Weights of a small transformer language model: vocabulary 516.
Each number is 128 + 24 x the weight over its row's rms, rounded and kept within 0 to 255. Layers, rows and columns count from 0. Numbers have three digits each. The size before them is the row's rms in percent of the matrix's.

# down: layer 2 MLP down (transposed), 320x96, rms 0.0498, rows 167-188, columns 0-95
# gate: layer 2 MLP gate, 320x96, rms 0.0565, rows 168-188, columns 0-95
# up: layer 2 MLP up, 320x96, rms 0.0541, rows 168-188, columns 0-95
down167 210:125104117134101068188167140154145149179148134130099095137151141130124116110173140121156103103153168163175107119139135108164108106112101080104112090122102108126128125132125151131149144102120150149125102131117125152151103115142131145120113142133129098118120114130045131141084127142138130119
gate168 034:111163106093100137141115133146141198136131173127131126146148116138101154116114112122137111099103133110118133133156135164138119127120139138126101126103130143128118121161118148115120109140132143127117177122113105151132112126255141124115130135120159127117104125087128142105134138125113147123
up168 033:129140118124109131141136145132133048128127032108118147102156119155147130134137141118163123124124123132140126092143109077091130135132117123111117135116102137124081144107165134112116137147123122128143150154168152154123151117181142138149120142133164120197133139137119151119174128114104089113
down168 025:138118128147162117107102116179113137124131142120139150138182076122120150178099092117172166136102108113155138140138129099142132109123131097118092140128101134118125158145091110178082127155147124129120153122109166112152143146099146170120115149083113111119131103129153148071113119103106169118
gate169 110:104147129208108103107115123134115104133147126116121076156140104153085103123143135189122117138137129147105134154102123079137128127125137107148105121144113133132135162132142160162126129105070075126136089137134142159136137152105126109124132135106137132085148097133145159080131177157116153128
up169 071:120142135120140112131115133144158122124132096116122085113090141119157145185141148157143120124129136157150124128156127100120123150143116129127127128125153143185086085185194054152151134104136178142103157129111127168110119127161136115117114128106124141119122128158146117117154099140086150163
down169 051:133155119090107124155142133170149120132131146100122117129095165117193121145118137094109145115124138110175127114134118121131102159119115123092139156129146118133099124179165073146134131148159203128082146108124097143104098124148163159145152119145139118100080133135095110132115107117159111135
gate170 043:111170138148123119119102114096127051122137242111123117143139153154139103159122136169133131133118135148131118147143114138136105131131141122137136151108197136135139160135080119136134130101118120121178150147124142097140139110186129121160125127138121155141129115101122125143149138146124132145
up170 035:122108130139145166110113076073130049134141138115112121164125147133121140142123150109142137099116132133154116115145116181126150130146122132137141131104146128146108121132140038176153148089114134127108157144133157113116132101061139134137123127121150119142139088128126110144123139189121115134
down170 026:170132128140135103127150102095144164101098116113076137171132086133107146104103155106156165158111126120162099140120121117137160142174129116140107117159135114156123106117101136125115126083104132171127139169132132130152114123062061130121160146162140148138130118108096148152138134163145115117
gate171 039:124151132123129138083128147129101144134132114126138117150120114141126125102124130121133113158140126124124137156126144144115115108118145133129132119140131118156142111150122136150136130121158136142097115129109132141142130138255134128113133142074132134159121127124122155113124099155132136117
up171 030:134138129148133134118123112080133097119135212127124119128071133112134113148127126120129130094123124121135134128135145093136139130159135135138153138114129133175138136073151168113137140111127160110117134140150110135125143134014140120140125120206093131130116122117131112141128103136145130155
down171 020:117126121137125118147141121120104116131150133134129166133134158162136143166138135097125170130107100122117154088130144117163074104139141122108139123182157117125125115174124166144165134088139128099100146169122123166162095157159134170123127123118141129099116112115123126147155180120159090199
gate172 033:134118109198125140142160157118104168130125006109096139118131129153163130123126135106153123124138114127112128095102135144114083095133113105132136129136150155093119130131107113105101157125118112127115126120118182109131137116174128133167114146112138128094135133132130164167126121120109110124
up172 028:129132147185155142130124136132152081126089153132112139139095115104084104104130118124112103146132142111123125163135139099155119099131107134133077136133109112141159157155151122180147127072117113113142150120135077125129112122216151121101142108131134107104104140137111146128104128104188135137
down172 024:056141146098115136158116109159139158124105161136142106128140118150086147102058132122119150126123150134133110151165129142135144114170140095170167177130097143147148164097134140125115111154129124109115103128138138116147082112106142136107172157132189138121144135140097129141152113102103131116
gate173 031:116060135156117109164132122120143128139151187150112137125143125114133088085122134114121155153131126147107135127155144113137149138114106123115116130161071116202160137143140150154120109104139127146152109112127157142137121159066121142088128133124184112105146098165158104111116140115126145091
up173 036:147144149131124134149150144140170141140141112113116151123162120115107085134113138150110131143120132126129111094136101117156122120122107107136095160117036132145153142092095152140119119114141117130156129136165077117117127127238142131137112119150156135165119121117124110165144156099143133130
down173 023:141107118139124092092170164118087123110129149129173120159119144159180130127142142114111104117105134096121164099104117162118130151183104129088126093087156141099116150096151122139132107146120116111093125121139127147165084104098162151108116113135135162098127107098099110171133147131094134107
gate174 029:103179147118157127126139090191123122158146142126152151132119121134105093131120142161108143102135120135120124080177140146129122136123114116123092142121163140157137146130115142190113142112126073119122140131113109148144153161232140121149138118110104104113119111128118131112101143166112125138
up174 043:128114131110117128144077128131128043139149007132131141126113126126113155135129129140113133110139122106123129103154134136136140134126125144120116136143087123123141142126115174116118143125149137137156120128138151147115116121241139120128116124122100117109119144141139144132119136110132122101
down174 025:138060146132146156158123089130066098133109117149126102150136156108135133157134170103146145106111127107117113142148161172150140150099126141110140070119145141098137138168125108156133123156138131163137089124117105143141130086130157123137207131152121136148129108133148123113088136102144112116
gate175 033:137120118136138114119122122074135053111108069128136147097156159156153137171134123120145116156119127131143111144161133157100114140132140126144116145125149120153048135106148129154140130140122111132137155122098129100138147094191150107164152142068149126151145126113123137134122149130105104088
up175 030:141095122132145133105136113139146156128082062120138143125161116124125126127127144142140130147117129112135138120116133100130118116140099085141121130141111120160057075110115130137129127163133134111105114115148106133136161171161123152106137097177125135215101149134102065126116128120157130093
down175 024:118109132101104105138131111133174172113111121158154094156134122140097101132085122131124145104154177112139158124150092118086112124106145099136121194125183145129175120156141112124102151159159110108107131104118110092146118090101131097126170111137154130097128122142102123111134082097120142123
gate176 030:142119149084115133150152113138125205105102181143107152141139115126149136144128144084114138108124127136133093098132091112118119145146157144134130126136180088106160131168135080065126139117151120143125128120121131131128119106052125167120133140128104124158130118129140150177131104135148101108
up176 045:112136114156135121120113106116108080127107045119117130131140145113118124161124136155158124094113145133133131135142120103105120152130128130103133147105192134123101128079143116107123132123113142127147128140150118089111152110000121134129121131167145132109135146111136117131130122111111116118
down176 028:129104120162136109145147119139094140104134092133118127135169149145122141097128119118184080110114122110102112173106132113094072169131137116097158110123166109127195139116070150123122093081093166145148104126117110141142138137140122110118170143145132152122141117107134170133114152152123111126
gate177 030:158071115138126135161125150122145108120120255141116126105147137113129113141101136130115130136139117126136116120133135098140112072134139150142155118154119104102154111172206111126115108160129128130129103097120148129110139118097122134090133125117143108136122118120140121135112115100167129105
up177 028:131104106150138095110126118149135091145105200125091156146136140139160114114111109146107143138128134129144149142134127091131123155113160123116106134113110120122191105085115130097105143128099132127119125135146143134131152102036140142104106155154089123078137090174148120141119096112154125121
down177 023:071125138125109163127122143131153116070131128193166140131085117111167119138134134137075085097142155095124085142145149139120144131095165138133140134109134103110112104125162128103127080133165108138129142129107129121144071153147125144101156136161130122123149124130128107071155134141125104114
gate178 210:121116092102096130131097137121142151137133118046149080148140104092115141152099135146148117128138132149143153151114127118135137108136190198117121118119111150154117124140150140171112143103166152137104127164117107095138126151130136126119118145121096130178109135166161118118160167092146154121
up178 224:114144136146180140103156161120097110126090132188113163116139135196121097132141095110106124154120133093112098091113101130113102127150093102168145134160115104100147128128115119129130101156098129127122113106150109118102141133134095136131146068144172128095129136127125131140114103150102070110
down178 242:127115111091124144120115138144103102109126117079134106136146109128128122131102125144146119160144147122130139121110134123145137106146209210107129139120131142137140137132132132159123130138131160140126125189114091092106141162137152124107129138140115123145116148181188135116136158092168168074
gate179 225:083156114147141140096110123110106069123122114096131128152186120108099182102095121122158113146099114148105161143123102168105133112137113173121107131089124162150136135128123132122129130128152163138095133149101090129175176167116129138121118120119116133131093092145143160127180133144119144155
up179 202:137112171128119105159131138134118139143122133152139119114107093181108075150135157137099135123162137095134111109115133076169104148124139089149134148172140082099166141117121135097108144144126079109166113121145156099096096135108128134157141106170106143117152164141128127160109161159152111097
down179 222:125130143144117078105121131113097091134105130089177156100151086167119098140116179143121119113166147090119109136101128104144121126129121130124112171163093147099159148124157142119120164164151120120152109120097114093141099150099138133158115097138119141087122130117140123153154153180128089091
gate180 022:130110124191128108078152132178138076129141022116134145142152138118166105118128118139145154180120101117128146117117118069148099137135147111129105121104093131108137174134115126139115125112095112147108117112136142126134157136124125117126132137118150116166152128143132123139118164094121151120
up180 019:108195131134134130164109123085124151151111012128130110169113149107101123103117095108136112138121124137117130134135139091116099123126106129125099153122168149125138149105156162118111151103111138134099136137150106148135145151137125113143122129136137120097172163107112092126125131164099120093
down180 018:144108122140129148112161141157102107134160130110110153128114110115128133105134099134151122147163133173175098142100152090118140121075130171134106136083106089118123148117114179110117077159167135123135114113111085153106109133152110142157133136155115141098141123155107146111149110140121151052
gate181 166:099118169127140138113110132145106144122125144145130159146138118117122112158133143037141136151148123123138131141108136126096116097159120132169084135137081147152128157128143115131101144126161178117070145140098126132159117164132113150099140099173169160146131135158125128135160150184111111139
up181 152:130107072170133139112110135094157115164110116111094090157141103130145153099108128135110104127110125128121134116146127139151163092139163195129158132140148123098156081093108152142119120114102078142159106087121139098108130115118137110165106114161124089093159145154151124103127116091146124114
down181 155:140112116142139162113121114111134107169107094124102098147121091135145162113124117122106135148127114138126141113133119154153121119147177187116148134141128131130133100104125158152127135122110089109150159066100127091070127127132123088143136123141144103122148141169225135146134106103157122150
gate182 034:117101132151129100103126136173126103142104097139139120137070092146166171120135131111154119125150119138105135133099141188151169114112150137117125124147129118117192106154127151086123142108118138136177093121102124142124106156065125113154126125164072143101142141136138155147132126150155113156
up182 032:141134142180154181151122083100144152117139163112130169116146111101129069130143133120097110085130120122139136149116132149126145139149113117136125124122054111174142127148138107131132109167141138124104166125138148124120141102176112122097131140171150121143097131164132066110110136131170132108
down182 035:126133121146126115117131122122147128113123095140122077112102085158172144088123175090146087136121133110119115114093126165140091090124150127107151090158160124108178112126152102087135089190160148152110099129090126136099092107160153114140134130113156127134125142167133143121128138133125114167
gate183 038:119183131132138159117164130141136010129120224136113142139150133127125083121128129143114134145129133143129125099133089122126142136127129141113118122123135107089151108103106086143154138161107112110095159123125110108127126102147125142122112137107166108155098115142124119145110101130129134132
up183 027:119127144080082094122110171087113136126147075120133124138139142138115087126118128055149119152120107128120139115151137170134149122133132123132132128101131143136097164106157175105112115106177108122117109112112114116162099148109108133154123139112100121143125155084110161085185114127094129097
down183 028:151109116105119109129122145114154100110166098131117099141096093092151135134100132121117147093096148119113133137092137140110111121130139125069111063139145128121173122115138109116115115164137093166181114099124090121133144073154116107141128115083104132185137148156116136121144160169112128129
gate184 040:122144133118127143135147107143151051118127056119133139139145142159113143141123135109127120128117135121139109131168126168119179127131126133127129146097142142116086145187163088172157117100123163124126162142134078129131132120044162124141137126169128105118107112097133114142138116127122132119
up184 055:116125134141106122152150149164114126128127021131129140135155119121131121102115120142115120143127128128122122144104138109143107124120135131140110120118090118116161117128083169123118124134112097128125126123116114145129113128255125126111135133138139121100107124101112133105093132109146095131
down184 026:107102121121116075114140164133114108114118148090134109129112184121079124105125163125138120154174086107160136152137108125144131161152135181122148128131129095102101094108135124102115127070099128124184129118137135139096147093151117124108108140149131076139104152158151122130106162108111122157
gate185 021:131173113121131134162134107122131062116119253122135125089102146119134134113132139148151116089120121137125141076157118128132118175143114144109144140114129138155121178131112108097119125128131147116120137108148159125105135111174108130097105094135087152128129132134124132110121130143149146121
up185 031:113128132212134129133149145138143169130119040125130137144153137138137109115135124141116135165142132133110123117122117138135111128132130115143126130140169142118133106145125088129118122127112122120107123131116131130122132122000126113147126134098153137084118111140123123139148121134155153129
down185 017:146147144134151107111093130109131115113129106150142146122148136161136172124160104112131072123142060148162160170136121132116104090119121100144096146154131139103114140183144141123091128163133115096097111121134122093116176126115183102149063122110148121114117095152134107130143126110139123143
gate186 027:123140134145130148107136128146150163125171147133130130142125128142116117101121135099116138086123120138139120124144117153120115127132144155141137136146185138119160147154118142168126141106153099124113116120141117116124129103000115116131138100132133118085137112097134133132129135109134123137
up186 038:133141125100140127133127126145130040123119233133124142122147142112133131149119130158138131109119130124139135142167113161124120135123138125124136136115135115124123122147142130140129121159129136131157145127135125126120156124000142111138123131137124126125108135105136113138121112127123137174
down186 016:108159143141159142139136144100112159113125077119102088108138146124123151133125138110127100199116087140129092143151155162106103129102118128147115101141173116170186141150142132172142110144115149127137105179097160143117146113118154140123120122147140132107147135113099156139113117148183088151
gate187 180:116152133090110129118142132116056114083121144131157145099156104102128131116102130129137103113088113135078156103129131118139125163092134096114104193115113071110130157120151118109134130152155159100079134150113133121115109151137090122087154133110138145115097154137143121121146158139167128094
up187 220:135137141097101114101155122134083140060114134150122139114134116088151129131096165146170065122092105142080146084152137109138135135073100107084119175142120081117122127111148114115143130131130126110129153147110148147097092122121097115104139139112149131117116167118115143119157143117162148116
down187 240:146105138157123113135130127139149142147135112126080132153114166132136129140168138129135175138159175141144126142120137121129146105127144152119144065150137185123132101137119153139117127118087102168170112106128130134151153095137175132166072124135118100121136123122042150139125106103099141147
gate188 263:164148140170129104125163097141125136127180135143097099124137137107156179154119144147155104122083066127122087121145133114132135110079110101098129167144094095111125162140127117103161134115120110117125159155133145143095115090118101089164129161104128134093125182107123132109117115123127141118
up188 210:119105114115156178134134136125150121155107128098142144101100137113120123149181081108112164113177185125162167136113131131127129171151135170157139095125143148143144111156096170107096122109110129159113106087148124134158153111134166166094109102148102143152134107136082113132116122134116134147
down188 266:144136142121106097106113126124145118101141137167137118126145125150125133121068173127150066133084067133118098108136133120109130109122115090103119156108124127123103121118153099145126131161137135078140146143118125133102107142106084098140155151094152127122128132133232126123129138153152129132